From a checkpoint of a small transformer trained on Wikipedia: normalized queries and keys.
Each number is 500 + 50 x the weight over the matrix's rms, rounded and kept within 0 to 999. Layers, rows and columns count from 0. Numbers have three digits each.

# up: layer 5 MLP up, 2048x512, rms 0.035, rows 1043-1142, columns 256-319
# down: layer 5 MLP down (transposed), 2048x512, rms 0.0252, rows 1043-1142, columns 256-319
up1043:492442476544491451594477476436492501467481480476453474527451458457542458488479522530443495445479413422495514479543469473485541596526469414457492506574514496554514520449465514476529443478346415
down1043:455502607494507559533477514493500613465555470480520420538538576487540509487546476567536520432617532472472483538512500493508522369543540561497498511452492482549465480502426551559540448480529553
up1044:394515496506527500508562440467482446574503435479571425468482487477528520450529486537425518435529567497436512471508547521500531484617468455458446537462478511569469433484503536485567538548492517
down1044:465457499453440499537523461490540480478410531562510508469562501421522543515425498459505592466488568513473566485456547497512363523470501568453489487574490550467461533443523519471595536527476558
up1045:495518479420490607536478484573558615412463481546491471446473486514552509481581515527555532445541571526444493562482476567495473565509477546468472455544582535523427455439528510477482561517563463
down1045:518445466468533533488492481453579456495528428434517508490526484513419550602532482515459546535466527518518560526508499388506471554498549534447511519530501567463527529433530489453488518497581533
up1046:416446406587500485556423507494470499481538431574548430489446528512440447498455532556518589420530506504503474487514422525550508454438441453454443562523548581487463464528468414472514600468522496
down1046:540596533469507519445583511491493540565487548416411506498553429485542525487528507541528395487499524522530529467537583497470544521564524512550637496508495553499541493515478552533488430550450472
up1047:370496491446526446590500526545491603455490502547546512456488428455377522464496519597478495431475573444412405507431445564531505478628542450519505454528574543458486508497498499550432616515488465
down1047:535448549491543414444566575517426550596515532517529427450606361527471425483578493515551557493403521372427468500519480598488482616468475428499496502461494464476576526483484571437441474599517462
up1048:469461494577500467538488583468538546504523439491595566474403582448525551521466517548546521482516548396557398418514528430577512493485484558514576404506517555491510507543539491576433603510466517
down1048:424512570501408542563440462499563485419484506467492507517575513516487446451438435438475613507489591467479468531563473467403504525489456528518389469574423554520433473434565508554465557441551570
up1049:521457537386489485549565501512517509529523546486549334455522596442482543553509502525590507455480516504530498498407523506493533489527523455460507353555476579504456492544519540436476503600477553
down1049:446509513547560473552573485550466530461455533437518471377469463510588508549533536533509492525461481572496462495573496453433499545539434437506441529497536524471499509478480542553543493447473433
up1050:418412462473555509579483475410513542514550510520508530478529566476424464502501429503495484444446433495456449460486468516576504422455457497540517544482461484549479572545486514569396526647508452
down1050:506503471427461535469430612608546574529441548567507451492502531464521531497520476551549485391575431533458552483462539560531535503618497499574433493430529485550441521520513385513553456466530500
up1051:420499432584500530555513479581506485440580434543558434473603473502483464460443429546530551433481502589394464488490518506559569543525441447550491469431509549504516563456411511428504532594508518
down1051:548487529572486449492519631569503431486554446441456508536472532548523518356514444494494539518484500526571474592381556566436610488431475585506554383593477486513431448498593505481449580513538549
up1052:414471473565505512520434549485548450404466495562556497561481486583417486489468502507518520478511496534455459498514448525484497515514415483459451566587445529525522561506454423552542579444495524
down1052:541541465523528516476533502570470502487489566452516499503463592436566531557540479495457463534558503386490526510510555545536557523505510507475466484496547380405472492474499525517499452547444509
up1053:519468452505538524519512544498571521473532497494505521516533495515426446401509457575561556430454531484460555547495588666542556410566545472500502542536403550520518521464473446454425573628459534
down1053:482507437518569403506570571558522535536453480548469529493461555560394534525490452437491434508549486487473488526509453563441511518588441476520497493440520573505510571492526500441470521569461561
up1054:433521410497487542479604429519548622510465536456539521525485435470463528520483549463574553470436557505480402412504481574494455533528523450468615537510463497426516472446503488509504503550414505
down1054:458466517559532504458542541492469440405509416484488453461529462536514423487558459500511468470573449522494480432454495518501546577560540392529576515458537457537544515515496558522551484463505467
up1055:462513465582449473528527442633499526483519458557554447514534498531591449505420439490491528489570505489552497485493546435485558481548459505444500523567444524487504425607493483465454508521446503
down1055:572540537500496532486503465516557387494516538542525477473507503475474518488449480499509528499440487484545444494500513451442464571481539508520522490531505433490525446535522490443530552480525563
up1056:502572500464505487530558480564564587562474436453470455481475442510527475536498524462505511487491535580510586542525474476509567514562541527488570386545511559463519499497531548506520536428541576
down1056:506478470487506514506405523425431392401522543572532530538518530425482507492515513518472536496507454495534402476469517508520427404484496470487520587509513466505513550475455443481445506541471385
up1057:451443492583479484501516498501641559547547519390599415490465546466463512443512580545602479505466464515486454506510533542642494484569382467586553382513585526489516548543494477531484583531452471
down1057:540467521525538452505574511534520528467472521511503582567453489569545490572515433477489480479393399528509512522457567472409522375487518512500399465483475498478506475522471551500588460567504495
up1058:481466531502396530516479531597543493496563470516520389539425522576441477561571491527528519466573490448418376488434419494484482544510481449464456470551451491407499500514414420475564574502494443
down1058:546445536537532567512429411425483449507386370464455502504517498573509525488596465492506532549567495526514520571534443503493527444486441574604449521559500499466447580502469450525564498481496477
up1059:515463497537450531497496519558391658437500530468542426486409554539516512487542537521485399470565574522423460509543479482506532536505480455500517453468618434507483540488521464645560571504504484
down1059:581427391500453570494486452475429520499506546546489499561524502413468534479541553478465494508505546424523589506482501533472506477435395538414465528448505402549545507568509451533509533526424532
up1060:552514575537542478560438456494494479481514524501564465571539509607487482464438508567587599531530540534445357463468406547414509468504530510537446476483522547532582519454529525515414611504459483
down1060:521573456551518513508554528531467485493493536468479450450605548527535477530669555437503489515404502409435489416526493475458511534599476491526531522489411577591411482473585507446566530481455552
up1061:529588522460503547433458531544609514471560488503440433463516435586558524512485511582526473426458462502476455422499474544485505539583489500578500480533540519591463297470533529534580438574609510
down1061:550430471482483509530447549489544524509542561613483472499620582567466452553458490453570523472428489492473503471536461493498481614449465578591516412449500581626461448494503562520547431624552511
up1062:518501446375406519544546427530430501444423482588534484454464401498549489534427546506466583568543403498495516516471515470579570414526517554483529494521565475522540535434455510524543444478347514
down1062:598521497580510533498400471581541497482572477465513537568543570438527512557536440432523512551561559483479496458464537482444527473493557499623498458375427502552541524535458543465558519434533522
up1063:403455536366532596485446598463479473382557467427489457568479489467506492498432464503505557514536516471500457524471485513611478402493508516444452544439547446486440506418468617466436527540487524
down1063:576471419487549481481514508567561486521429508552491476462505437517486474573517552520529432473477503418482519496518497532514466552485531463460590452457373532529549466467483406580505498372440532
up1064:508515503555556470546502536519600497554510546537501417548447511550464518450453512503476516430471487507460510432514503502460596539537522532467506438481436491514477482514532546497497579443453515
down1064:526462557422476487504414564519570588545447531481510482480460547454447457556529468482511536586504465459552457500531519479547515594460513562495512566430542435554564543460458466397408460550448446
up1065:405485449478495501419605527501472519533378532455491478504479476463428547451481613534557464487608416608520519514532510555431462523477455401546473489423524438544468433505491462512548576528469569
down1065:476596416460512541604471457505541566475544519530528515555435528513464409518492411426472433576579480450478502507545473595533529544421558483504538557497490463477512534516449501484390423539504468
up1066:432552493466432531413506508577560566466528457528536450472417424497527423595529519581494532472549501562416445520515469584552488465638498506622533483474551489535489525400483545512464610543581463
down1066:418529495470430575544468606564491549530518521534467506457611400464572484530512552498550495472515553508452557501449522513524507491532543567520513625463501562519587534480501442467498524451524507
up1067:494482572461460562466556476464627470406442507578479516626452531444535377507415574515364469573450464468502449449505521585476580399460434440481541448510494469559515463425521520552416469565431424
down1067:434548446442424499498539496521613582467486591462481542512478529468594559527474544422483470509528558580567479504440457462550498376484517515483527447464487466499576549439502533485561526565522483
up1068:480525519386452529517561483500538460531478496622461504519452430473468475501428469505442572489461521447427515513497504520458557463554493658508457482491516559537448376526452568483599588591432555
down1068:530580569517425427459485470572608519528485524555572543532560503483598675481487474504503494609461438500548580470511527516518511500470519456511454465599457515551471541566563520501477492520598472
up1069:451516519442614438393451454519540472491531488525533471419544575492421493462544454448519508487483503446504504500507485669526532545475529481516471561479556561470513522571440494464472450529469475
down1069:540510516489503438474489466554497503560481489614489521517590438457439497557473505455486472529535506571516570548576575552568525454595501436504420470461474556494482547472491519560537407386465571
up1070:475365479571568490582467427476500493530662505492367507519461473518447447515560535529483511529507515406472447511542417437534590519495521541563516483380462562439457497432454500505421519524377520
down1070:480505521488535524577419492539588492606484452501431502507516447503477560531454540514516472450500511550461517564478435483431482528570508463488539497517518545453535388594487581508535523399460510
up1071:512443439554525505534606677557534575575501550531554387556455485447414514432410596500479498445480561492502498536480570511504519608554520584482575501612392619488549453521428458498502527573453476
down1071:491479452675565446487580473532527520492569527538468405499526499557491494478573506502496476484571573452446524579455510486571370556563602488556533543497438518479458409446415521518631527448490566
up1072:509545523482531489445588464517526528494526521518596470583477601416479499480441526570588536390512565544500509422455483463502429466500467439479576512455429543493528493447496473514420526509488483
down1072:534474560500500527536480483547515520417543490418546555398481413433525544596568545466536482458516481486484453506529527574513576472504503494578453471461596373485526433455512469469520465503410496
up1073:559481476467474498505504463570524500556513487522511429518503485479457492411549530548426534434482529440473428525469551625479636379495477502536452510543528457478543538554460503542594490462454438
down1073:558499484553472553451467458533480480536512538461562610540582431554487483463532460495509504494562539512530566508555517483486496480533562469551485546566496485504482447511530550528462478499527518
up1074:519490488568486574578439437467515409444418473484594504501441539516499564417476564537490614482511494564477456524484500529535537528581504408535538579517536460481485572545428454514529440456485534
down1074:538517489532464598509553480408490430556487544440501392452431565560617444559567516507470506450491462506548489553536460530492486580520493426560418560538533496452541534418461528551578513489510566
up1075:513465470417539476518552526452532562489446525560456537502523507580484481529448542543587465454496555497525515463527525480403542473462529423476620552492512522509491570463478505533488538457446420
down1075:470474523458540550441534602507577531473480541497543558491502495492550525490530575467479489494478595430526539584440483544538445457448573454475471483488480450464498523563531529517658568512474499
up1076:409368538557488465453405346545531525456486422591464426478434519619506347474470493434513548495536538463506508520526518498461500347505513397456465538593507502467489527561530545530510513579489492
down1076:462513560514608559512476489497466510540539468497455419545439449522469506479512507428437531545563569515456467460475483495596420478483585497505525480448451466520453523482415521502556471621509488
up1077:493444475575495509457598548547472451497554522506485477480542414569474518522571522587515594493576519527541531456520457461493577574568524482591549463616601431444444580585438453508488480528477533
down1077:543450508559497494564485540461551431511572476513475521449563643544425529513533453496531467420386484442511501458536539442522434509362536572429472495481475483445449460582519509507507553528526512
up1078:562510503526462527600507495463605563425461484548530504495496517511525542433518504560462416508413540424461462521517513558508485552554487559624533484540505486534494558540481414591470577477504471
down1078:476489480566517484388475523478557473517566532526498440470474534475511517550472489453552510466546522557457479550483488468445503465569555478495434511429492435531481467512518548480527475566540433
up1079:516412529599558519541507506526468438470619532452574473438575546506530429433590464558502536527501535576444476503591512521493536477542462462466553545455526585422442551446454445509484592475522603
down1079:503478463448510581504431502476542431379550558472480414544496575575452490423490443497436458536485540455510480473508473600574401434570524554478454491445524590545521498426463503551511485502460485
up1080:530546518579437565552423506492621515488586432478497504542457475449572503479509546536457464491528542565495539422536404415498521457542496491532506418483418444499451486430404583553529525539440413
down1080:560504449541484440582510446543556584539467499503569531500591566454538541499514491475548449476391521550581559503498467460563492509520548502450503428528513507457502485490489516476461508478539545
up1081:445558483493438498488475441526477500494482414548552549405494503571523521500517445576530525446559508519458396571467468502576506526547481458503475490508462464503487519488519512506445496537564431
down1081:468509499462462470512498490511560606516476540502509432624524442534492441456446515490467523548503514484477524486490494488389574541438473493423561472492402551441426457455482485518513568506551522
up1082:556443524575469521480448556567565492404624412577580475491534517517517487536513588549547505488472465500448515494485558507463523420507426451476602515526484535519395530459495469458527454489475537
down1082:488527477531504423480453464543485523541436638543480416543496574462571466544494477480486511533412503456535542474542415453456540491484479487473592526472463498532545564535517539453545497562461561
up1083:508416522517501548517493540481500522522495506566455452530455555488445499457524478480529607487468445456435423493480503505476495496463472452515532480526525497484508503412519425400486470541459537
down1083:471429479516562513526498473484490577456460482561496528522559482556455536586553429497471510434454447480537467515496512548462413622355506493544578492603512487497476506529509496480455450561605475
up1084:579404516476513506505452516514534465567504445466440446472547447490440464479536559556547509415484465436557571523579574452512594551492459467489485523522443479500490479515472492503502520542303514
down1084:496506418442500494547541500514505523493485483480516553506471617420522454517481487433455454544484544477485540505539546481517521480583534430555505542479468462460534480476490506446465511476547443
up1085:568430509481598594511523392477541463506563439537545502506491560458506400581443563511467506386465434486474465481462544545536634559438436501581536511494496538497517473497387433478576494527508473
down1085:585430485497554546446440569534467508511536429438511451571512502471542406517462540535488454570495541500539472543555528563483494402446562450471509492481430550484458511487535471456456567618540442
up1086:480538383587357525500552520451458561518569467470533437475483458548567503510457554489505552497498451517472526519572549546498578484507498487468520554525463501516456439584517587451540460466418513
down1086:442510511464532441440475532566494478500557527432482508552522453504445532441491488469505490412458530411477470456532421568485425459449501498481476497442542449458477562481530509458462579545431557
up1087:496458534424587507551546460583568542493515502463468434483365530440451393554472638534531554454538628503387465496495457585461580471548462508533560500530492486479489442454490477475423428496448589
down1087:503505582548490481588519568480442397553508458385474454563401478465493544536472471451528457463484432506503506451495517532461456393423500565441431567483488422519507486540537460503512443529497511
up1088:485474487506517435585555523529555494501535543543602547538427514483481475548619526486499449438465513436495483532498552462427486475511427480536532495512603513489512465523512454344498497508535524
down1088:513508482561474440466515492543483495542501418447449525493422523394528495531578469420461434384523538546483373571503465514563503555471452531560564502500477459509527589478489465464538491512541452
up1089:484436495507492497459443452565494467501558511464506531484572509465499443456493534488473483483521501422445479502499517516489559545493561442462496524494526502462475469468427489468462562549449500
down1089:491519501524437426509452504480530581508498480482518432462477483447465542592564563506422458481557458584468493464515487523504504500464419498506478466577433463501523484535506491491521482497593468
up1090:480369479476538565506424573550503458442467501479562494578505477554530467544497463506513484551466494653480393427509448625529513474532472486513500505503484562522519512521442459538524451485492425
down1090:485479468427450497414443578527451509483486449463518534528527424486609521534471557508407496471499520601455482443528405499503489489473501495536500548503450475493477500467524474469605501521372525
up1091:473466451443452533508546364547559508423521509436496474597558504526561527480553516491569491492463435489463453525490480575377460459475530496451546519420494449527479380548502474580559518493459586
down1091:516460447444454539433516468496472419455589419375508564522502533545518536571494444531538497514512422428527530575504518510536415443414579523547532519461424468531557394429506407519518517482470550
up1092:499497497481475487467471537565496540450500582537490461532556436526459457472479422533557513524508455518525497485528401562513502514567551500540472469563548505483459537526467476570508446427475445
down1092:439509431515521455408550432509505502533513480503486513523487539591439422472507519525533527434430480389521548519510573643529491484529475537510475562499502518461500517522500507490482488471448468
up1093:452420521524375531517426453484520516565423533497526444476551480455457564593643530596474542477549555514431455529473465525586510514514515482453586458608515442437573433535534461532411499566454388
down1093:494559531469541504429537452475406372508406482467473378435466458475497486497563594531558617567501569500523486434503502492495507425524545413547515517460489522495564528513433442496442439476550412
up1094:396446522446524547487446483515539540460625515428508514484453591510472516464620488490554552480503554495457491527469488490515526543645452497467479439525459535436519571455482511517498505577458479
down1094:527446578486498521502427501418563552394459542560601469438572527406535441493493557538480532487453523463476489541468439514478545451465420608481459490524459393462566476473548480571492532530515512
up1095:520490507579470547466498542522421448437414374545571543606335457467528507577506516492504495412634472464391482479466452591442551419529389558465478372528530483460464542514487427525556533421574539
down1095:537446506500461400506500478573436460542473544549415477448482556489543506558435523507418499556494524510522551467577485470493479473535369512473470487476520490507506447565429456470571542513563531
up1096:534412490465412526529529504486530472545495536480539502514485455560379545490451525545452562416504476517537479410530486481601450569512540467562454460500486549481435507529511512476496510547510520
down1096:528470542638490525420447543638452490484541566552542490482433473486517502585566439513529535425485465459574537484430490504540599481527521573502508498541475528451652423454438560515544426497508497
up1097:499451506524466587454485445467546525553564408517487406632478532533426483488498535533422517488562426529456492557502538483509553524474500465607573527518443512383500493468465455527547516541549564
down1097:512491455533452456521547436545553383523578511439563505480469442561509515465538486445520535453466495497502476546467485427535505448532515541480470483547384567492550459525454520472512499451528522
up1098:427509488491424519420552442527552539456456520450616493491466505443543446541581480506485512471603592467493491535546455586500505438570457555567543474503530385551464517552462507476444539486574511
down1098:526550470466421489490426548508528530514440571464522531445514506462511550445470548548519495557520631529535550518416481605537535584551454587469487482470431548543496505461500455525513514520548400
up1099:468508417531555511566507500533565470562498509592587509563483489414527568504553315554529489493498450583465481466483511552468471563479428404518529510439529608419552467507540497454579493495385569
down1099:517472570457518462568539450583480427514549538427547569475519441549545519549466415481392519566476543469458464536427526547434438475504510463547504517496564411496482494576457488452420452497526522
up1100:560591586460551518643493518530595627438481510631463462552419501481487505498463509559639536480488549484440536500500523507462461552532482470543493459550543573446518485613518567378464552453577573
down1100:539474564533452527552592526501452575500474544539493397468472587476550599424500584585586517338450458588476596584495466484584499567573519523487451579471575538487537446534499449448607523511557522
up1101:509562474521552512575572531526453515460427523572425450463466471499534498494490470502444446417547591613470506421496500521546497585518578388486481509480439469472566437464533516501439610465480455
down1101:508486536496536543555499502406378487454449416544521515511517568484520370486540413454503586530467520514503469427615487484529541498442578458488392481532477465473444589531510574496483577546567477
up1102:477445495568470503495520483417540558486481464481632406463540503457485456637554560541525480494491528533464424425440519468467573471619484391560553415545507577549494492530491466593461484442341478
down1102:499520533486528429518516447494494378416513526501534541521410500462501639484477460476610563535449535600407560460553471455464501551341460443590497599484434515540436564600521500586485584469504573
up1103:470535406481464581492620514641504540394496498446465530524490466554541496486560537510485509507471542453417514542503539526475495506458544526517487544521417441430484456540405539500483498508586501
down1103:496452452470527535511573566526515482518483497507460464537479441542469505497548461479488483596446572408478514539499486512467535421451595531553499516475569520471575543502492491472487552473548544
up1104:533539496444465626509550511673451528523453436531523546463534503425541444458533517494496499502507485547502491508493464579471484517477447381590523503515445449485434487482584446573473510504498499
down1104:548464552511582572468534464508481547500547522543460506488513532452452452502514515498425532544455565453434482523584637471568636431370473446503450517482515467539540529486435493419543519674519511
up1105:522468550586453460509585469513452511520561506538465430566467591482519504407487447521471574497607394561489518482484469520502575450506464447472465466536493505489555469400515497495490481541463506
down1105:535568544487397501422548476448503567539534435527429510502517497497523481590529467568516492416511502550504519473473511536543459540551480501423548517443563483464511449477561481519442508556470457
up1106:485452518488484527576508566582476513421432486489490492558482444485472557474597480637539528481524480475470512440418516485496486522495528535547544482488602547553436569475488568577500584453424581
down1106:480499446473513491430465551446613453525407430532480529501598531470402454482425517516396507508547519474517497473515491460443469554471509460482541536533522470462469481561466569454452529529470454
up1107:534451422556504533474476450499466570519433437528616402570469490513426406510477475461567513417555411491440500431487479464454586448569590482556634443553435550564513526467517625542482536563413518
down1107:458553460613446552556528495482443450557533490462415451520541516461387413528515487451551515512570471659512512501514497433446414577451478503532373558435500563608479580601516488539402420501453569
up1108:533419581527506502467549545500492574450497443548481474493455451441507571471542548593545446524518504494495413390511561480496515498502486494498480471564536565409509439443474437517493456449443498
down1108:526472544428512499466458543508550476509435402553498541429490508548503526566498539532572515602484449428483535497423475467463406598606467548525423632415438510540637478491535418590477485398489485
up1109:457576455504526472614533495556505547455449529531466558470463563509466545479452549526466497473569538500423489518481459525541523427503499559534423466518442529452485490621447422457565466433463402
down1109:448516483546547501477467546528556503466504450515470496517473501458494489507494416559506602440468531482493491493504447455529440469469463524519532457401427511509514542464530484402388582491476430
up1110:488406471562598535553525478399455494460595572516508440494525572500504414469529490503493558490512460506453540458431520538535523390491487476541521499548515511526532510506513469504512533506427488
down1110:529546432438484463526530470493513484519452530406534531441528492534404577502502462590469421521501372499536512577513570504472617478483485529440474513573558528498530533508594510449492476469420522
up1111:505518474480449472507474498549512520559539582518528529539442445504472470509564550510447577498497586480475540541514479595479503510543467488553456532478441435454474495502504563493487535529466454
down1111:470459519451599543527531475452550446483435468508475507527525525504516511423548502510519508514535493471555530511486467547470483543453553501458468471522482484518504523522556534570533440451429557
up1112:453532510500522536584480470411473560387496485539505394483485492514481502506426467553440509509471447581407388420504409621491519462438500417493477539525490469520503460479482533501461564556531464
down1112:491650451409397567483465433408626431454457479409445444497577567551496500563614550471568517490565547571500462425610399523430465475588501536636512441479412600554535483537525495580465527490499562
up1113:487479517476510515468487533456492506509573524556540478546532524447529527534483521495580466503557461526476518407483490512478456484554529536487470426596461570515470459553486516434528525487487442
down1113:524524490602544452499424437499481492537482547432456522505454498495483511504533502472402510438508516428543491528505480442396611510467522443520525530519516441473555562472507581478554513568430551
up1114:527484562591367477518395528498472518370557504565547539456510453465515462469541572473433458528519506474439540475544535510450486421520514518496440469529407523475524523609497520509447413581494547
down1114:594500483511470525453572530473487485465554483517477476429469436489504533488530498528444470471496476486438476524543514532487575466511514584500480466521484478493505503539580509482480551482448497
up1115:418547439527380567519523458546524489538490518536435473511382423529431522408511538527571533454559457562521489521488458482537591434427495430525523442522507498428482504590530495558530553573494556
down1115:505435473487601453550590460503409542478410447565574592569381562420517458517464556496519518511519459503412438459484455536450550454476531472436520468547485477522576520493457566524516503494464462
up1116:578461369464507444502425494568548468606491471461426496375537460576448531405447493498439502466449526441522564565624537538551523603516559560539437543457504464509409490604497417494544642420528611
down1116:385513584487483584524562468438487520393488552538574497606441560452508527541556487508582464491577441528461364451395450490448510416475448411512569471532469502527546507475520569547499425592488399
up1117:515544477455528584570562468589464453482477426518496490426490429558554512445548519587493441435519522533422489450506571596541501496556553493505502514476486532525501600475414442516502470468471492
down1117:548453467392504544587471455566596530467501460456458476520546509478474505476481518536489492482522565497484533491525484547458460482526397406491556467443442484457410498526504453544546608500474489
up1118:520479431533499598468468577455563456524511414500551529520446515424546519496532527506511499557556466449495471459490461489593528504442485451461357574537444549486467527533498493480436511478491514
down1118:503434472454529432553572424555508560535497540503459475516480535572427469513506497536516483431436542473498569489602503486436521422523523544495527375555531527485539519540494540494486495524529569
up1119:505578489545403562451595553453515505459520494462485483599478501599494416538513576461472526547632386450466442514469447597457532477517359430528551448572564512474483508525470499523436461585476441
down1119:525570522498479495473504508546518459473478542512550468496537582443456583506614486504504484489570483412413511534455588490490584516514553396460496593429511552551495498643412469473544485541547492
up1120:399514500527484497492520479485524556458514420564437490426486506537541449550510539548536515471460488467413542443501439675530561552493514597491499513442526500477589577422552511523517511545437577
down1120:581529560541398475492478520522443473638561482455510541524458539492487562561435505499491484557519356566469517412473539525479512505547578503554521480483548468477444529454519512522526487560468505
up1121:428509461498520619448507457519538514473456510457566485486472540551432445497412559577568527446502458579483466443524376498660524555507492501513548484546471591443547503504520513515459579498528551
down1121:564543540544479463483480576544507438443552460461509514478430498428565523498543502522527549484489471452550461493457434473381460547474526534427466495492383509442495499534510482496507437604544585
up1122:381501469435446630474537560527528589449535539537495493503440521483465522548624505518520503487466502453538516451533484511477535441492473487510463332552580504551570491508539516508495536476488441
down1122:487509567382430531411506536481444480540443526433624504410521470399510540536600542603575540513493542465580547491369481511612471532540537558522478510551527491563488496491504456520452425444482502
up1123:475497484466403514478452572508537486373439477441560500460523423611514513544506566544530463454521473489538562494523467530590481554466475565474488474505610540510492469546389525528562583491423479
down1123:493515482461559506516456533484515420421397543422449522515569414602452532544441544520514431527492512470565505546485509452411508701438528578455441497469528554540483511533506529560570484443415573
up1124:482556529492522516493433582533512599565553511454555515613402495555529386485506491549503545517468443528576515522529501520548577507458500455442588524507487551535535491456489490442533525506430508
down1124:530486543462507495452467532444440544518493440486509598525471518512629501509457501493460511508495484397399509448440515535482494548535477561508481441535614405552518365580416431457520439486466540
up1125:473407501560582528574587490581506546580514519527484499511395541593524481463538480541451496479553522547410530496491437525552494524441461503452521481503468434490571495474492468414451457458494456
down1125:451444440569506482471529503427491490462501542506404433572520446444541420474559500460506555503527508500487458450510525495514420493413454595527539461459432512545565496590553536534411521501560497
up1126:474438425536547523458474493489563452563516490539482519508481557494543561511454505523536425453553491447519542524485511463509459544534477533522560549534520480403464557572462562475531565493473507
down1126:473454546444560515485501502545537472571519560490401541540471487498571482472432574508484495558568541448421530508445494511537523581431457414519475497479507485486540587458487547527496569518519584
up1127:485472479586570575500482460466536425510514545481489492458472545495468481526470490507469488508392461467477586511597475510613487489492566535459437597499451568461516508532448496451524462438578514
down1127:480478500462403485468486525488571540450493504412460494455581498460567562428570516503548455462549439512467541514395483461567452560500487496549412542517413519497519460502462505500497513464470540
up1128:500519461531410565439432537494524478426503477421512511509533491475390459479517568486545482434513424446475510452498451587513455485566580525391447473424618513479426499510481501504508556539490478
down1128:521537569526521476528541533446439489489548497503552531472573494479463499516543519499511467468469551486568486518481564511537488493485518490513420506549538455525532483456510514522521464443547528
up1129:541484412473524551547578529627505578434606501628583430498523471394435518530569470500465395318630508560360527600521486651420620414524478508546426439471617549590508458551372480463440551589483430
down1129:565576505470414438460487452535500537541531542509485419533489356542487412488596478369486507479456576572620447551623655487413528471456476579449417485512494498441488505476562539592523463506556420
up1130:485497518555490523508432450449489538557477594472466542513443507512404424404484522459563541489531530438561467341537515469384463483444507494561560509486439545451521479490595527522499505519451544
down1130:546458474495514520512617550542485513453491499494582455550485506469514432480582521517523423548495536559545396545485470520455518490436578511482488544514547490467448506381529500517486437449475439
up1131:551384553599472595507451541507482476508511470547547555526477467483486448426457500613541505405547520383569502438493521575456548504495498549480531414572545476509471540431467497465442459532491575
down1131:541403496556474453482511455488479494483499572620573457474527517515595492517437494479510545472418538425575441434505404519563460615441420474487550529524553456564501439456496511497580481544452530
up1132:575480480523467477488574516508471463489538423533510473541526478344492514463559509410489440464482487435484499504492528515542506499519558530486502419541453487547578511514488451546532463538482489
down1132:369507485484540562555489465503565481507448570504506530507559532478570493474523534503537576510572610523457483457422479477474509459490453441468524524466497514457494519475510607612436454543501481
up1133:443445464479562591481548486610568523562433532461459539518456492422526533528582546616574418529557528517497469537488466564499511464494501478458421481513501546486495528490554448558487493511508441
down1133:459507430465464444466521469440479565517442551492463509535551491442454570452453457465533443514407441556523506451480611511564541413476503487561518557513482398551551489507582496510479490509433499
up1134:574546536580440598504495539498460529421556479531600483404497485450477524582630411538529394508485427500455488474512455515528494529476458504502547436453481576487595476439440454456527467548509488
down1134:538483530433483550382409485481474485517571593504495540449554504520556582440583506551522514549532530501474498389510457425553557506436554436432530390441479511519470479512533422446458505514425418
up1135:496530504406477521575436383534587622445427500473492505467431423476431470535580584417520529501507497469433527367472527537533528530492627512570533575458634498497460618633476594535505481433540477
down1135:464444517472440491481551464463487530453481663569404659530514495433567511505528548456562498561502526422482564392517435556534475559454551458591506556507535411529524442558424567453596424533462394
up1136:451417448586438483412589460486540495584496527582549508520443457473564421497549531542516521506480445511468497374496510423515537511481491420505586456599491614558490526520543516469551455575383541
down1136:580538397501449484457515498445476543368515522523474441481509461508439462482480517505508394624458585575466482507456531547521560454472554566506552529656518500494505439613465507501516486550466423
up1137:448498520627480507569489510445507489572439514504547467481357491478541515412507495537475476532548481427524541497418488490444528451528402506481451455544406561477442503416439510512399516521442585
down1137:529474550492460530481581489481505561570478453525659486570558431491470507559504510502530439462491546475523583519497515547491563477451426548503441469517522468524483514547506495501480518568560456
up1138:470588457458408536468467494582559422463596510563507502576497482461494477543480459501545561501500540407484419501469528519488513485546492427502515493609522453507491474498480459508538419514504500
down1138:533497457462453503426552479481426422418476443587513486601497500434531531532576406510521554523441596411470402567418540578584552483411455532500494528552529457557485555509510307423540457587478542
up1139:489519526409500549506460476482530522490509450547486527451467490496427557499530483470454502427454540537467469516530354478464519507513502554531516491428452554540508512521535541482496461493526465
down1139:484484509520519490464536454449595456501431565510507562498477502506536561440497499505554528543492431491595483511484459547503513557625461437517486444441459490507411520471524474529439565554485472
up1140:457458566495540453551438443475536552419554525520500551421464528482549473575519556488529461386563463485505482513499465518506488490555408485436586521637585460525558558544517472536464559533509398
down1140:459465490590541541546508432501491454415452563439543503427457529470556456509539584420535492467693523613427515463548483505550377510482513528456576520512499505510567497537455439659533543496449526
up1141:511505448538502547456549499468447403437542479492504525491472526443414395543577508479504471366498419446529522465434535441523517495485529481445483504544522503531518550540517409536479517536439617
down1141:577475557492511502436477453486543468484441481515445590511476437498563496595490541591500522524588474509475393518496507520496490495545589536435438546526487562538591480584475439581506445451574542
up1142:519431518538566494501463489509478446555536507518473521596505593472534408394510575523446445515430570534507542547474440519506487484482545513531503451560483569504551495485487534560508515578548431
down1142:513490449605546439456397581594482551506527442430450536452529603577548482465517520532467498522459459443472516451462484440515567470556432447435485509495481488534528519568505494414438552550468600